Part of a small language model's weights.
Training: a variant of SOAP for these matrices, 102M tokens, 6244 steps.
Each number is 500 + 40 x the weight over its row's rms, rounded and kept within 0 to 999. Layers, rows and columns count from 0. Numbers have three digits each. The size before them is the row's rms in percent of the matrix's.

# layer 5 attention query, 128x64, rms 0.171, rows 21-31,53-63,85-95,117-127, columns 0-63
109:504529454472465459515532500478499445481500505442529469438547562509482507504450461538463397500526457508527477473569517500508505613482445541516532542532478487503548546447478512394453510455524533
099:488530507525490495555565449548518476460514479533483556480486538448507510511555586530420484433527557508550587537436436551486495461469514396493539498492548516552516518497472473482453518535486500
099:527587525540462490512533515452515535489402534544516501497467520540582463569518505499429478465562495507523571499577437506517452511483485489530485555532526525560455544486508493455442525460448461
111:544500630433491424494448533542562469524502511535497512529483504487514495554514511402526475508450496585503474471508489485471539501569516484442517487540526445441473475521504528539531490516587478
104:503467495521520536434519498488491500539472521526541459552421482524505478468527518485598407489483501476562503462473493522544478476540559565518462495467460506465521501543558446469453521636487509
104:443534484548551542504577549422474472569522459488520516500513460499540489504539533572555480557548477511493459455509499510444557490477490569576549482469449532531506467525549531477566469468435472
124:506547495492504512493472524509515511451593516526543449503530495504560416480451493488466432402471557453483521497554514522537402509513497457519469456448481505512469453589428506499493495451462463
098:489467534505498484547538506538479516476486555431498533476496427549411475529497490433540459510525517473592528454516507459497442471477522425538529508476514527517605527499461557522500475442447430
106:430416461508528485460487502475556533600492461465454544503516516501456457424528459555483530510478480434403533528493450485605499559503476527520462484434487522509460497481506477509521521478489465
092:494572507524514529479531465527512459507545576568562522531404520432404482454478489526479433478484484533475481467510427472509470516438553491510576481521525434546544500530510456485491471495481456
108:501560561563523497481547510487469522547528456502539491559493508452410516479539528603499493596466505574555491466436493520540538517529528456490523575484506514552488527480507508428484552534524498
099:475447522479420467457507540566468500472504514507509421504558517499532459477487504368540467489522523500492520467499497511415533568524503542513495454517548496456577484479480570493437473431510471
121:447477501512467465577433479485481456479466439559537456503489503486542469460475509473466553495528460561524410485526467577451494461523441548536483477456491548557527505535557453520463476552422493
114:505551531560483503492509540419548473537434508489426483448519474503455553496418510522485547518501462515493538528409543458543520523465525507455484516520423464504498550455504477565421446550478470
115:490491446479487455512503489474549437494570505450466518472548464443489456438503463507545479456474482492495494552493550475575520458526477520462435437449468564610534441491514518465540540497424499
091:495541528523518502543507512535533446535522495449527514516509562548523578503483491556515580549539499492565524571474478513455442503386532496453519515558528444516423484578525524516509472479450475
098:491471510517518436528492502517466505489485473522482478434494476491421537534529558489521446488465519494530592419486522394504518559559522448495491451471538496538535582507465475529508563404482494
122:548512528403550490488496456457534575476463557480509454498518510440574489525519483535512480480524518468538522510481503512522582531520475490489542501492512392448541457513390514499491565472526563
101:512458556560505540472474514488545475536472418569533527510462489470523458463517529475508504477478582504446540536523523447483458511499532460585525564463444483385454500505487492524434444467514483
091:483492623504507464533487489507551459531459432460520496554502525536507563517569482421463554531449402467526516509492531518522487441521476485522539464502517502476494477438475480483502409561476460
090:537472544484407495482461553552450492462501545480454506547544495527539531479500572443494498545542485547466551490469431413514563474489508494433516413461508480471517475511459554514472466451554473
127:511528494566553467462538525450482486552459514515453509488434517503481587523522558518485599517532485545498504478480467468466507445532523553524557591477528484492414566505515440438521468538495531
104:429505494542535446437514453505487520490486523538461568533506549462523523462485505471539502475467546474484439464505421476478510472459544438513513516619479555449485521490538458515526425577517448
095:478497506533461532533430469440492556530525496447519489505528445551496504490500443478531481426534529516445548552513508477479570444556443490548519538458444490467584533554423438486480565523514498
098:490621515466484505511553512516479496492509518483479494445510544482524405560477502426493517463528479584511508493529407499507471390466471495457538450520513460496532420547510514505456475526511521
096:547499515516512518518457460506451532573443521521509516494509438481419462515443524425489513395501504553512543503534501445549465555501456587508477552494485397518507488555492461454510528461506505
097:472509578530516495475419560450476477502488573544576515512502577494498495515534449555477495499456618519455443530495519546456586474522505528474486502500497482477471457436473450486515519534522453
092:479474517414441577462529476542475509459494518489478488495523451477504478475481474464528504577462576526535542496490420492440474521469510508492532475563492466535479476481552473493474414493421390
107:513501503452534483521566515461545405488559521525469459442472451492600526513481545520475399522511555451537487495480471538488481438486497485456467412546483512473507470501480526496481438442455537
103:489476469437520494583548501462468551512473447493497506542548518494464484430516481572486543377456529513496545500512481492459453437470497425505505427471497502497459553459510442456503496459542442
095:525506480427542473494520481470517464488548461436546534567483554473522530529434414533549529520503518493504552488422531519488539483549527529502550433494502423443441547495559447544528514445509472
112:562413488521460470473444500484499427482458483488546464472527493483525553531451495506483532494458504425506495454555520464491554527523480521544523431521499480453555475534591521429475445407535522
102:483476497456501519526484497524507509558555523530460531548598472535477510518490438533478535521533503464503448581477478483515439498439497546500531505518559531611507424499434476586442512472481539
113:536441552540464517551480488449476531485479441488521482512434536526550515526470459452508463498537519505473499446560504482375542492565483487554517481507518424493447499564480439537555522454559521
115:515495504428455477505473497476496515514483552502446466484478524422545536514452488606454469565377501452534456479481515519523590536504475481498468549483531519491529501525513541517553573447486475
126:497489579554579485469549502570495449514485524438508543459495551568464579472484485493518522536474517508492538542476473487530480590541459535481434542510434554464476507466451489538499480565517558
103:528490486473463498510507559521577488509516562545478469436450454556505503518475460466501494476497456528564484453511502520422574464565528529503510511502505629532508530435494462523446444498541562
117:524499545532489451507570443539460452506500459532475498513518543467420505440428571501490519521555435530543498513547535498436464527497483540471505503556496577547490504501577449543543478413509488
115:499509480478469507563538477495494508487613530550467541509533468421524550539495481578525518492500529521431441458603486438490497481538525465525515482542570476470523514487441557504548528441461509
104:486456517522500538488407533490460546507461536541510443498417536462567534503507496512433488484492538493506478461513467422445488557461491531511536476528565539595531481521456477412493490484546564
094:534486454495522451556447526488579548512491590590510574494437501494491469437531529523508490505507506464557482427483495489445462474544437538518520535417519531542463496472476510536460535482447456
117:530470500487540503567525477491502534509499546509467522484441522487528452586523492466482567510478482588490457547462545500547533459506488572487499500486510539399479499428516415419457544502553460
112:544472533483473531518557482557431577514491515552570492554521473533487514512491535468469506482538480451494521425438490440551458476458478546488546602518423519517504466486485538582522461473473463
107:480518475463484559549458474432442551482524458513504487494468478459496484580515479545519500457525523487500527477467489565504559498522510457491587489501540423383518523500490416452516546513483582
# layer 5 attention key, 32x64, rms 0.181, rows 21-31, columns 0-63
106:516521470468559498486511524458518428524539511532465567468455548465548533481452527530466526547483468467443457512428483537538504410556459515458400435509468578479476559467520517509533491521528516
106:515537536458526530516512535439562457530537469535480487492570496499547438558550493428459498499489491529481395487574509531436449504491538535555548531490504536499448461460491516463447525434563527
109:543467478549450513489519554502498507461473490478518588520510477467431493441533475474451492532515489522471408494456529502522451626462516542441534495564422480539528500529481478525487458542558536
094:504449467476512601430461479492534474509458494476511489501491484421594466449482529550447414563479501478481516518475483533511531508525542481592483458549493414481491422479478537500502523465525482
100:478555520441503402522511536544465445474503472488429507468479561480517541470503464499483521560495467490456579533472542476410546551523485438460542483491508535528494449515406454448454492489523480
099:500480557460509448491472487511502559485479466542512459532465494608551433467517551465546416498452465519550483472444496526507451486479480566496492437527496563468537511508544503435474583520502564
115:551487513522532451439520480519540502524392437448489514481466500539464542556482445475529467570440507543444488382481572495474516489470497507514473483461510492477492517422578534498523494463493517
086:478486501537508487460470521564535491528554490458547487464525503463502493475619516482523571501461490491501417458499474507439516551473541476542446423485528505465420593494486562439522485454492514
110:502567464490452456510445534581526527513530540565472465500509508521501506487532495462478550535520546417494523535596489591492547536454469440439466465516517446531570483495490502523554536540498547
102:543495565493452483477437498442494450540445514505532529543524507488489512483477471504592486462460505549493507541518566433441515444526499537505503410531559522479518517462399525460559466543451465
108:496430568522461493478453562520577489447493524524477509519454482528544428442513549461538498458606536495496477469578478455532548462544473524476549518521541492456476493507569488513458572528511483
# layer 5 attention value, 32x64, rms 0.154, rows 0-31, columns 0-63
097:498481445540446479534503487527451525540572478404445488516509500499474489548509517459476446531496530504466497468502563581509446535602471488538415456465516490538503493487546467573460425506484517
113:538560472500547504487494499448531501504475437521496437458574473524511587487474472550528532475513484521529407544543410451532555473455530528540503517506479519508552477570453534408534479500515468
108:504472535486480418521455499495530526441499457549489394507555545464513563500505441449515520526495567458531441450524490507450487510475560456419498547538537479515518496576444511449460494479531541
100:499457496415493529481545497484515526492484478511582565493536508513493522508547493458489558523556506533471472513559422512461436492510487469459506457535488509552600489542383492499523418449475519
085:502563489532530446511487543589458428560555561553483535479452525504445532566544434511452504506438518425468535560553471496534479503502495524441506476438495542504483455477492534489541493460530540
099:451530489443500447477564546463550540485475406464543524537526508474503572618495525443565527527441476515466540548524473489499528537457497503515465499473487501468585495541523529511560503503481557
098:518529566490524506470502407484454558508456429456515471522444554476509556555494503524457532475517457485465510552487541468458538486546528500564516587429533504465451509429529447433493509477544510
097:514467494481468493470444500494606560550468506557515492506515541528542505467551557539410587480483436453496479515576490473524474461506479503559494573534509553509556491542506546457486520442490535
094:521476536585458537456529527539453486532493572486545536468451509458544461416486550518545446474469469479511548452496541566514509523470455510530430461552523490549527478432452473472531489520435449
102:433535477557495534492452523470427516502510525480519486478613492567503492505517528472521500494525489492430482464453400561496526502535585473555493530547439521532565555484491476483459516463486437
105:580474504548525475460528476559562525399580503464517433547494475532486540544538509488419532465468462454460511431478487456490499458508495463464494480573546517447434525495499496509521437471491477
087:490517511578545553491510501502458583462511525510499658443483456464515487494504469508477549415560505472580510508507489451499553499509490498512508555418530498508521502549542482472530529518528513
100:487501501515505563483511453510487560522560468495553509546480534605449525448483504477515471557513442572545524555417541497497518524502481464553523538523439515506591489499532518456550535482427460
096:490478544567538563501518526499558521521505430493497596478467552531425484510531504525536568534550433537525493478465468491476510496546440459563497527510458488514439566447508453464534582507465510
120:499550535435467442489537535457466475519507447464479481501570572458508491538524566450480493532514518532468590497471476527462540458541502518490403583463435520494469484550521494566531515511435502
104:422498424476518449580469468472487536560538436552514492525540433536477501474528520475537502457516576538507525466475479465473464498500541504493523497448603446529488489448459503518481445435462553
094:528492553488494431471561502494451419530498492566492441529567436530518497555513548433480463495477529425482384412464464491478522475505494484456502498490504528496481458524517508462514500519586520
101:447499523555496514467493487565495533526531488456527512525518497531544488461487459560576612495523553534536558533540518512431506490595474498513510470552405477455479483479457432463493470554481500
089:523535487428496446493509535426496508442499499556488485503574576455552495559527434508465494488410507506508510495478479470498458499495485469587421509534519471564416479522488501457438444504541491
096:520516415560463482518483527458520456471528485495551536529541511528465478502649504507467521490551475439483458495456485502518457529429407541545495492529476571499529573530538519502520522487524511
097:547460523573519459525589516489445503504485470459489519486490485555532469490476436478557593493477442513496486535441479579517486549473516558468440426487479502486454434439539582507487514489498496
093:406507562525511445443469525491519501414492423517513471471522519568478539528446473530492578501495509499458534510518516518524493479473499494466427548485530502513473512438452518512517422612480556
095:548476548468495445550492463504505512541482463506526550473554541522447587531502559559448545483473535542499468485510443430523518501515429515496413501592460497579512520539473554521496479513537462
100:492492576480467489476536443495604448464546508488442491431508496534506519515515486476499521549395531507500529503473511428450485539527534514561503522549483446491466528540458517541558419503426470
103:484557440545549435432499482502541525510493553469529473490456517467515365511528533524543500476501523531472526459415518492482465589504466515537512514499527545563536502484488453517567479437473458
086:442459514528508493602449513516515507499506520493450548555505587492549464476477485508519559503539536505474515527408466462544496486519517472522442514483463541408495471453479540535515491582569431
096:512497521540477400451440583505448488477449541496448527490493550460458445482522543494429525439447508525498489510434511532452555510498473450510501556523496438477453487489504467519556429450516440
113:475530459529517509529507491504587498552513501413521496518457538526440469475492585477490525509503469432491552490459446452492496497547478480514417466508361542540500537469528460527438524530511509
099:546499517463487495512509421498502485548452434526486547478485442593475455528518540502476563481459470531549446540521442470560466521424540478550470537554484474447544555482537489499551520562558500
098:504481497454506506535547491546540464404553478580473477517519546534545466569538557439523527496464549533585507523462432526563535495568533488499465482530520551531516526527512507501424455554496516
109:497516515510454460459511511534565474530487563505549503512581524590490436464568515456530441574521553485473570508428530478556526515476493502509460509479582437518544496468485516579497491514526530
114:506452554475462488506544553474517451494520449457554453486547544474559486558508522517474513588478543540506530469463543475512441506558533465462524529411475483516511450572517486492396470533449476
# layer 5 attention output (transposed), 128x64, rms 0.152, rows 0-126, columns 0-63
093:506575518516545471447519547516445502468557481447475416506503473520518514539425482516531486533552558494453522483483471456433514527475584432443466443451538492503458495505476481508578499454462561
090:479484513502466495544512502489479541561542464414497456550486536536475542544469562470540465451566516535545592561533457429462518448532563542472438508486471521496487501586474511466474545481464489
081:534469459378495488527511484461503517421503513533483504435455510496474498504499491515542493518405531455490484522560496403559535517465487492465510447542554464562509515452548545492528425440495499
091:527537575506497484482478546513535553470470538485480450512472491486450480510549470479518510476479522489495496521604563528525508550508470502468529507420578444429483417508490514579553450547547568
088:535519498516497494543483484467456437452554488505542497487486544490559467556551522491458506499470530540576543541552424466493495468587562503465598493546502460566426461559498494491494559484501520
090:467550559492465528536504551503503505489533514525523554494447500588533486501425499512471522462509539450431547524522456451470487504510480568510452538502443509477515491610502607483456536492552446
085:463460531509512465495413513540529501435543421482586516475573501515511428472494505473456504449373443446475513534504467498503500481460502491544442499545548500537504548458462473523549530528506489
093:511458490510500537470547513569467466465550560441415492548440528530501547485508413542505539508452544557462495553536486531508519541442515556505515486560574466538483505454505505423516507462473558
094:572521548522494506503486506475649483451460465433475514499504504418516540532497498543479502448503497536551459507454519522474533496547501554596484544474466479511501532516564530473544495512574459
080:453508560458531436436479520490533528528482537488478423491510455515529439481466474476507534458430502471491499507513470509507460500501468539538455406501506549546481367466517535570497548570500515
088:467509589459490518524509582548494519453535512513448593421508521556459491460391521517519511462546511523540524500485505475439529483453499511425466501497458491461556539472456492471461530534558497
100:562508475566478492575573496516542514414466523505519499415507481452482552522446569431524517488462508533464456438444541491488513494491517528476527471580543565522553535453532482525449473522510483
102:522555557592468483481520462521516544409529588489546438543464562497458527513517508496455501517510513549485568445484478538497531468494489569511457472520509468497494515453484540529557444598514524
086:487456485470551548551491584471527537467506489504433511512493567465421567406550422532496457500476454471514434478505497494522504547506524497571511510526604552497522568495512466494494500511482519
087:508474527466495545534530509527504492456429522502509489533468571425502489485573546511458533526497474509567481485519476432515475469551559421466497490602532513587561446558518478500461453495464464
113:569489518520536479417512443459470575541503523497549499455533433458512553557500531497563504497463449461588509532442501555559511468490470502553418505453487472504524477513492506470430453530535526
108:483466534478511544501498435492442519558433512521476445479384437471544518476525523465515498476455455506577528472389491492486473436540505466534504575473506477508473501494513489413525490540460488
098:505533566513521515528488478528572532474527470466416484495502534467468507486526535507480509498522587531468490614579500571528506482470422478520516487431414508463461494546514531474540465529549454
096:542457448484454516489547517470481501539490561512437535459543414516510496469504559455610532414448510484492507538556567471502484437539483504522486550503456558522526449526537430515494521469487477
085:547498564502525519583585532475499512534498527427510496427539479519580491482469408467470501476456558486484440513546506425560471496551501520410484478443521495517495478503467533561494474485480478
092:542476536515488488534483619531542566540474481409484481524450539545501484523485473515487573483533521502483458513549503458498492431577531453490488520483531521404505544527510475490484485414433489
109:504442507479529470479550468487467496472518480526477581472462539562560508540498482503461533477502474561461512598545502452479512507489599383538484480474471558541541474421468491477477510480471466
083:461460474497472524491490477480495484459436573372484549451543499406569451501461488455521469524530545394461481544479513488471532477446521523490474485552533458487495522496496564492494535456492506
093:544425520500513563478510523578485443490454458437508563489508531490501563511518496490438499502467473522439546542499525602502494479518514470496455492471482565523503569473536433512532604546517537
085:495483517452486566485491467516563471516504494524458498563450472505493459558540501469460556505501505523464497477500465518481546409541443564579491457406474494506572496598453523512486555547532482
096:473455462458490477462498508485499490487507468461502482497510519515460500393472529454454474422542477538508492574524505499494498571478486446472575396561508437516472493477412544516579513459491469
083:503457478543518519445524507511460541477486524557489477441489486534530585436511437510527438523452478435486567500535610522485487533462524578498532515444504462528503454496481523444534438431525481
087:525516492547553514516519494501563494460518424540517488502525551451441494517485466483538595448486487537473434424556410506491470495519482500439519540556542506454487519435447539554526524427474486
099:454543510508517464530423500464500506508476508464556489517520371525524506540517523504512554527555548464539519464539485449553579479458508503561428543512572477521476483529456492460457469550550551
104:533524475477530479538543512530553448484492523560445562446524476458456508548459494528437541524452469540519472509495539532514465414467556536569504416496421555528527448482545492488478563510464460
111:514509436538492532532457494469431550466495465468489437551472428563552500485461540520530472477463565506524474515452459448495460519419601533465518475502544457564509454492458450466494476491445475
078:419532519526532583497512524527488521455516461487448468485557560445498528463531428530472484486360483445492465555446489506481523527514519500445518489443458559455509489466517498499475476497576477
090:566492445429516517524528478438554522470457402444559524522474523506522514423529455483494479494486479554474528567604422520520477467515473505477544528465485478507513480530533558523528491541559468
105:513487490465504542516545476585490474499547542554493585482526546453495468482512540530532481493504457485542522524456503524440479558474483426460549514502482521496406554407535455502470446422550523
091:551449502476444509537503455516575466519492447534579582547450493502566515551479482499476519489566514535504424527471494500492384477515500519548505463452458487442539431519508487515523522494433482
094:473430519476538507425477523421460468494468443507468479496497496444547446484482554503474465498446449464523429534411518501517576450506570462576487503546489570508548515492484550480484539505503456
094:479461488436516467428510529479559512531532533513521473578444473436492536497446428496476483517549416523471398523491555471458466510443481514497488506579567524545508506511473474507539509555512445
088:481552477502464470495496477489472440451466507493463422459486489484453505492514536493484518589593546572554521494509583485525492461544501512475469520460529504463538520569514402531471530584554480
105:523523409440554514485545529478458504465489566489441523447518560572452503513509516471524460527546529457505497447500476475583523546515502457478538512559546445460459569494465516507490497495397531
096:520497485509500522497529535520421488507465458559490510452558515494431506476523476463637461491555539492543467471511551481466446475494508434427477445538430517505493547467523481529468451491469424
081:449461499494604523478481544559481514512489450540498574494532562514479514564509458528569451532545478485489506465550505535485497503533523493405571510495478495487461523496440528540412590488485520
091:527560534412508496517511408533560506482560475459499502535419521482467508524441527427531502471516555510568534456521509427488460467505479503486487541531560461509443512503481455453476454455478576
083:526515519515511473479441483541487512524448423486526576531430495431503495537409502460525452517435464569510461457466469511537476571476537517474475575555466473524450454551555475466506533472507534
096:482485528485495551484524511506593441491623473422561458553499557493466487519515467488473460550516465511510536514443486581458461525561490514522502495495422438506540484497456561438487510501493508
084:501535509565532503562425553543433499529514409530429511494543464466499479561518546511578498530470446482480448488504523429537476511543505477487539466458508559538474518491520493518475500543547602
105:528536488539423427503435485518491506532466505528489497535504433518576446580510539499418543511517539462486447548494533433530443474449580524532448460533517498509499432491500518538490426517487502
100:469529433594516526467500558437558483533524508488469531496498495577533479412504494481527449514414521499469493462599526420518466488530525470500500486454524469504472555450500515484429472456543493
093:465503508451481465532475475514479497409446498450440567551480552490431486503426530512432505440520521545459464515525547561467498493496467460451505480556522517481589510531533574449496487494449449
100:470576447460543431549499512507540494500502444438481540468543515425496506528441480538457494499563510496419534431584502556510511548536452466453462491475536495553431514508513491556475518469481540
100:548493461460511449500468532466521468549498492454547448539468530490459530547462465470480401510497495464531419469437539494491489526439559471499572487438566566534492472424476501536519458499455542
089:509500563455556466481377454482481569515473510475552457531513522523534545509551506472499477524557544448485514468538402511465529504520515554524544490500545456439541499538495585512496514453528450
105:516540527460513535448455462530505518385463497515408542516545550414477460535479568506565458519498561442522483502491497520500501523536564504526564456492476453533512463437564507499493529483468475
109:497519495512476569519501485510552431429508475574500527532478603427458504435524511494520488518584488523491463456569464480460489515486494480503577504588452486504469558568478496522436505518504481
093:550525436477553497548575536523555516458499470462464513466467513505514412458529539504502455486502522545527480422442540529515506537518484508575586444511484481501469454531515505482519444390463478
079:450470465489470491548533517463551528509537520540483454515468487448443470470520426497552474499490420513471556498585516444506502494522495438541597585442511509532525489501528540513475491559556433
100:411501499574533543526474434488448524476479500486489490490489496551472542502495489481535499518539429515425519512520476552414499436497476567530479476438638484495567475520507512494472471489532536
111:547531529477505469429491529519436536490468494531469549519538493499455508540492516525633480569485478542480513518530567556526521512524449459542476507464492482403469470404582493488524497509486513
100:505544546505588500471487465486521500534554496475512472541524468463449468579491496542522488459436471487530540482559465479474519349500483546477512502451518513498574504568443496458484437472510519
102:555534547520511550512496496487549501579487554484551421451474458494462474535465556445519508490556516549478457504560537455555530494543539500563539522532473543462482553515466531572484583450488540
085:493559503513511461470541496462485500529495497449472494386496542433514535464547539512522516453473548513587514510507499492511586459490478490489470586501499470619461478515546517499461475536501584
103:448504524503538509530543543490529427478546537457477491478504566481470500404484511458470442488472484551493554472502433576456522457529445550534485451573512501448452470524437516478505484450421528
102:524465548505476479495486483450539563501463454450566508520464418513606504416501500514568509486468519479518502559584483514468512462504430461459479469474471417486496550549452515480485497457521546
087:507464490445463484526497530556534483392495492526463471475515459437491499508458480531486522528425489528542461472531515552404453531515501453492515426467508618506566503511513524543415499496498498
094:574507547489519464472488475499538479483484498548504554558398421528493457496487493512562466500530459504478562505589455510557482561472451473553454533545498413447491524465526535473515444473479500
105:471430470517517528525459453481546528491497586525481524412428510536524523559543421490486518415505565484546440462447502507504507491515522518512541574495526539543547553477471511533440520491438502
085:499493480525582502533526500418414466421457523575522479494489448518568506543477527459439485531482515473506495499494556463481537521521557476503533484596519529518495468419485516532512568539430484
096:509437494470524544549497499469408552552468481464493565507566496502474543526432435536459497468496457560444493430485455496484542461442566418463489597487496510488513500510456507480511474465506522
091:481460471536447478543524433543498427507475525479449505500433491504548492473487473539520440547548505620525561531512486478583468481509516506493583494511453458495438553470535457473466530475491440
092:532519525491502503461526479514546437523450517508517460546528521616470452448481473443590555478570472452518482476498524436505561531478507497480533445462465514435496421463517532558485524491441499
113:575383501547527541529445514595458522529515514486498537518517478434490498489542537528510500469507486500543428489531470461507522528428522502510549415530507462559494545491493485452478494412443505
095:423491504563449481560496511522524524546496522517430466489527464460521528460553507466443500493449525507559504419392555540480478512479483497429504498442458477509586439491486553542453483521491512
102:442538546446549450483429499478477525535527451506518529474469402495565499509446490553490534486516481509516555536429471467413497524486525546463514537456467475524455415506475504460533538561438481
086:523515523505499540523512453476482566483527548481523449580563467467494439594461530486473529500483593510468574518501483511562474453462458537506486512476510460398555526508509490513546513522575543
089:588469486584447521571528510547612556492458502497505458486546509473497519481524451515476527426564572518563511545457539497520511474478468526462511532450488465489544581487545488497492522473488472
100:457588486441435470508471550430504470519486549537473499502541468451542531466526523487578513535524608467450524479510493532427489495530522508525500509465493495494496385518490543529532479571482459
102:481564481494553481426459568503449513501449556559391498527509517561446397509509484513476476504559531557476465493515497514564538487495474508470447575506472529506404480477506501510497479499490483
093:532455502390438506484543481494483472496406494468574528474518393542566510523519483484516491491490528460544530478539543545450501504487458547491469518464470483465556489592522474539429515489485504
089:451555495489550495464519467554527495522546528494548488438528450534453489436475499490503457474499479496520545456460584529435558490453424499475526445386499509558520512437495508426529489495509548
114:538439493546509544506465443501544519368502490474506510483508465519482549511436479499510502480473526452471478524560520554548448520448490526477475430499540467447581599518501555462548490467514514
102:490500578515514534438446520543496481513536529464493480543461619536515518498577465530414538501417518540468522534494522550483508472497456501510539572507450509477426556522479513523492482492580520
077:479478575510481548443485537514500514555505551504541529522515579606543530487464486523500518528482488510515449525553509501504571461455511535558494501590522474430550484507439503560549554534564488
077:482471460482482543536538533490438513503415550530468538485444415553495488473479470534533525441474473529490603485462483453534509548531446520484419466531551458474521505585510536518490513546552525
101:409497491524500482530546469484481514482498447489519458457393502540479535566430521484488435477490451497521481489516505492541542438520543482349490493481490476432494558452511491457501487493489531
084:451525458477576451444540517506496484564491459559529485504475517534550507463488525474450532495485402578543538567510518474464519479523477473529455516551507555560422500506424460467478508533529562
082:506498446549526498499483389507483531503437533546538494474586412566485568516494525480567451466497501500503524474451538486503566471441486579444515505460579545462485495493506491493526550524490503
103:491479553540473515495462553508501537517464528511520438556580505469457521463522456548539434538517537504517541570555433411553555448443462524437501490473516450484533523555468535529504544466529480
099:458506557526567498447499485448447517513486445486560518481478435550477436454436551445500497495474489528532599514518469510534548467470458431502482477515540532474515509501552448499500492414497591
106:535547444471464545463488571529471533513525562492501544575462462505546465440523531564534497503558476494494456498527441432471515570485549476515493465535476437490489405492504567488480508484470420
097:477456508585510438564424483539513494486487487482585526518471490450483544532469473555476475532563519490482423554438471553535501510436522515430559562548482479494464520481497488526499502492567566
068:562525552532457511508482518470470434485492518505483484493511517454541593532544478490462484585500583523479497474528628480509479483530503521518514490396534515517463488409479440493515476486541474
097:455460504514492531504474521521483467433578458466537543529573510486473493465547489496491525496488542524555501494541406586480497561505362451450446494486550471426505496512488473492495484504481474
090:488432480479499553433467476506474493535437549575508566477501440536472527461503489535498434491475490479503510562551566533473549502399455571550521461447520487552419514536464502481484508530507498
081:551439603516500529523485490537476503557481469514452520462528556481503536585512483535521525501527475486480431491447501511513470439556518414495590464388504520554491528465500513511487512538522539
077:471506477493554492554502563444529479499495516505455419435479537509474521521508561488514528516506470516425415443495536499502554472515576516499454529557617522466453487498479553482568487541544527
083:526490507556497470500529506438502519492530457422503549523478536468466493529476517480458536518572512551391492537577505483563566511509438527516480493538427481474480475528578558483456525486561564
093:492395431461467547510462445464456534505422538488479473506524462519504534397507431486526433551593539463500544533524557524472513463503488541535492520523538524478544538475485479522495505559514512
110:518469588455513495565546470524488467505487502575514504525544540452439473487489598479518520535496430506539533512485515432495529457484473513500513471660472508466533450481488479469470481483505478
126:508556549552499461424474501495611507475488506478475459484484471509459481457539421534514531552472526512437468414479466532544501492501446570476525534455498453492553508600511484538538484539528515
129:436557518594540462438501541528518493510500575484478415495518469508484468431555546476513473489508555501517573527413544543488519515537427513537525485484529531523502514508501463521466551568564527
114:507579524523505490494538485558488494531539557518557464511587599550414551570484525525504487503502483443456547459510496493482478606493438535499467535482533476493509564485539495462514446498507530
114:472491443505480538599520505524509578473445486479479575435551436492487521499518531565520497460484569509438549497459465569484457490499448501508470547487505523495573524422477460454498451452486526
107:518481549546488511496526529456555531508509476459529459515524564452456472539569490462548495443421472478480532451526496587488550504508434457509554530555479494510441495398504545524565466536527534
113:557493501514506510540550506443538434528520456489520506558470516427540522468466487530538507539536540557512488570553481493439480470538479572530478508436415562521482445520566439475523480437538468
114:506528453565476475571527504473553523465483478507495564539557543501520431545499571448434482524542437465474472465481523558566527507509489493477518542426536578449521481507510464586508480511555519
120:475516452425441477499547485473405439480501523468471458457428540543516474449532583425514490550499521497459503496506502425495541517515527456481517477508512534460497510530474477478494424466391484
128:419465502496514459480481556482399431546500512555487514494504488524475521457530478552530443582497415523424451509475476546531524588489545514467536531435474494450539515540461528514520511528505503
118:552446444508501449525575416524437466500509507469553375533521469524509515485544449545469524506509440500528530536502545522491480486501460515530567443493528541503497556396507472530508482514462508
100:452453482473488445494522461433522533514450441468569518506542471464582569531539516501513528492461481499527505517555420494493479506512568494545481530435543436471498517624522493504502477450541531
121:435432457457527474496492517456601435565525481543493518499499557465473493450469420517456521486532562536475485541493465493508483525504512439510515539555590460500487455452477507519546516443451443
119:467440483468475521507560432461494432482455458476564472535516538506525497522473446490517517513507515539500559490515392511500468526544500476410516562575452447453472510557558470512527561481531458
121:483543560523514500578470507507471525554500427537504423520557560472514473548522495523544528463540467490501476539481464541494601485416475531529542494492428537471470481498475491533490546593529442
117:510500506540500549567514504495485496540463452582542482480550408514545442488449471483578462543515552490504462397514448448481500534495503528489550428499502488494475404442505480537522551499504495
113:582447523538490486426524534530500464448551513524498492494517482517489528521575532476518486466437561492510559652482492516548466544463514549493531461435450516517567509479481510514515446488527518
115:502505508558515484446535501502537472462481513543534511494551502483557445489541570489500541536486418500478501444520515450478494505565593544513501505543454431462545573480511505446479601434489447
099:533491486537495540552540530516545469467559493435448505531537563420447409472504451527467537531576469522504489502448524446529424556426493513541523504486522515581470541491477509513533500550485536
113:490438455526456493499488511487465510509517480524530441523510509480481529538568503555443476489477476485529546496468466475471488496335518453493539549569560482452521549536422454487522465461543492
119:470528466449600458475516469456439503504540514500454501484458453483479442537511502506439478522473480470463569547560510464527475540533548481535480551513493492577523485400558566510566511464549506
090:503576502506463544486477406445541427502490543489529458515505495451510479480467498439527547513462523450478492421521551538394428562515489560492550490551524491467499528476525539479513558527548511
119:555520485518520500556499489576540484460494523570510428552483595572464545556573488561475472501513547535521430435484508541493433525573538563509521506528468509493507502508494488536512457542503462
117:492504556472482392523530460455502497564513544563474481488529501482494469480469445529504539474510566488575491480465594490601487503512468515456585514519410497480476555474514462500537469509537495
114:484452478495537546599543465491441482547487510526484449464500474531575526392497529490458490396471437449535531438481466465489445527505541446515460466515519520542517504556523481476492468484492456
109:512480455554506490573534597498548549449512499497493524467479515561578446473520481497500520530445540454518421520506496484581509545493565506506428471559484460508528441535565555494477551470487479
112:483533472481517420625550468515474496479447500486425528580463516515556498454444503541519470482485488477488495502442488467506483444441577513455528468514476449560538542510540478506450500574514511
134:495464532518460547576463536589447524489556498482518485574464492525551447468492469502509510558569501480497523463480492547516437504582552435475535444520450536436559494548459456493468488489524461
123:550475400443464474450466456515459537459534495533491507590500500476489472525490455529445530459495543473459461546481532512495459527517487505371533507491430472470537519511567475541523536471542449
111:486503557580462492474511476520481538482548493468525503538539508529463463496515466481458456415537568426480532498519476443479470603525440526417536476508545470505570464470485513561525468461448465
113:451532562511503520491526488488479451583538563510551517469544566579545482463549490467463511464533451453531538514503493504505486454514480442473538486475507492525424523460463495482609522444484410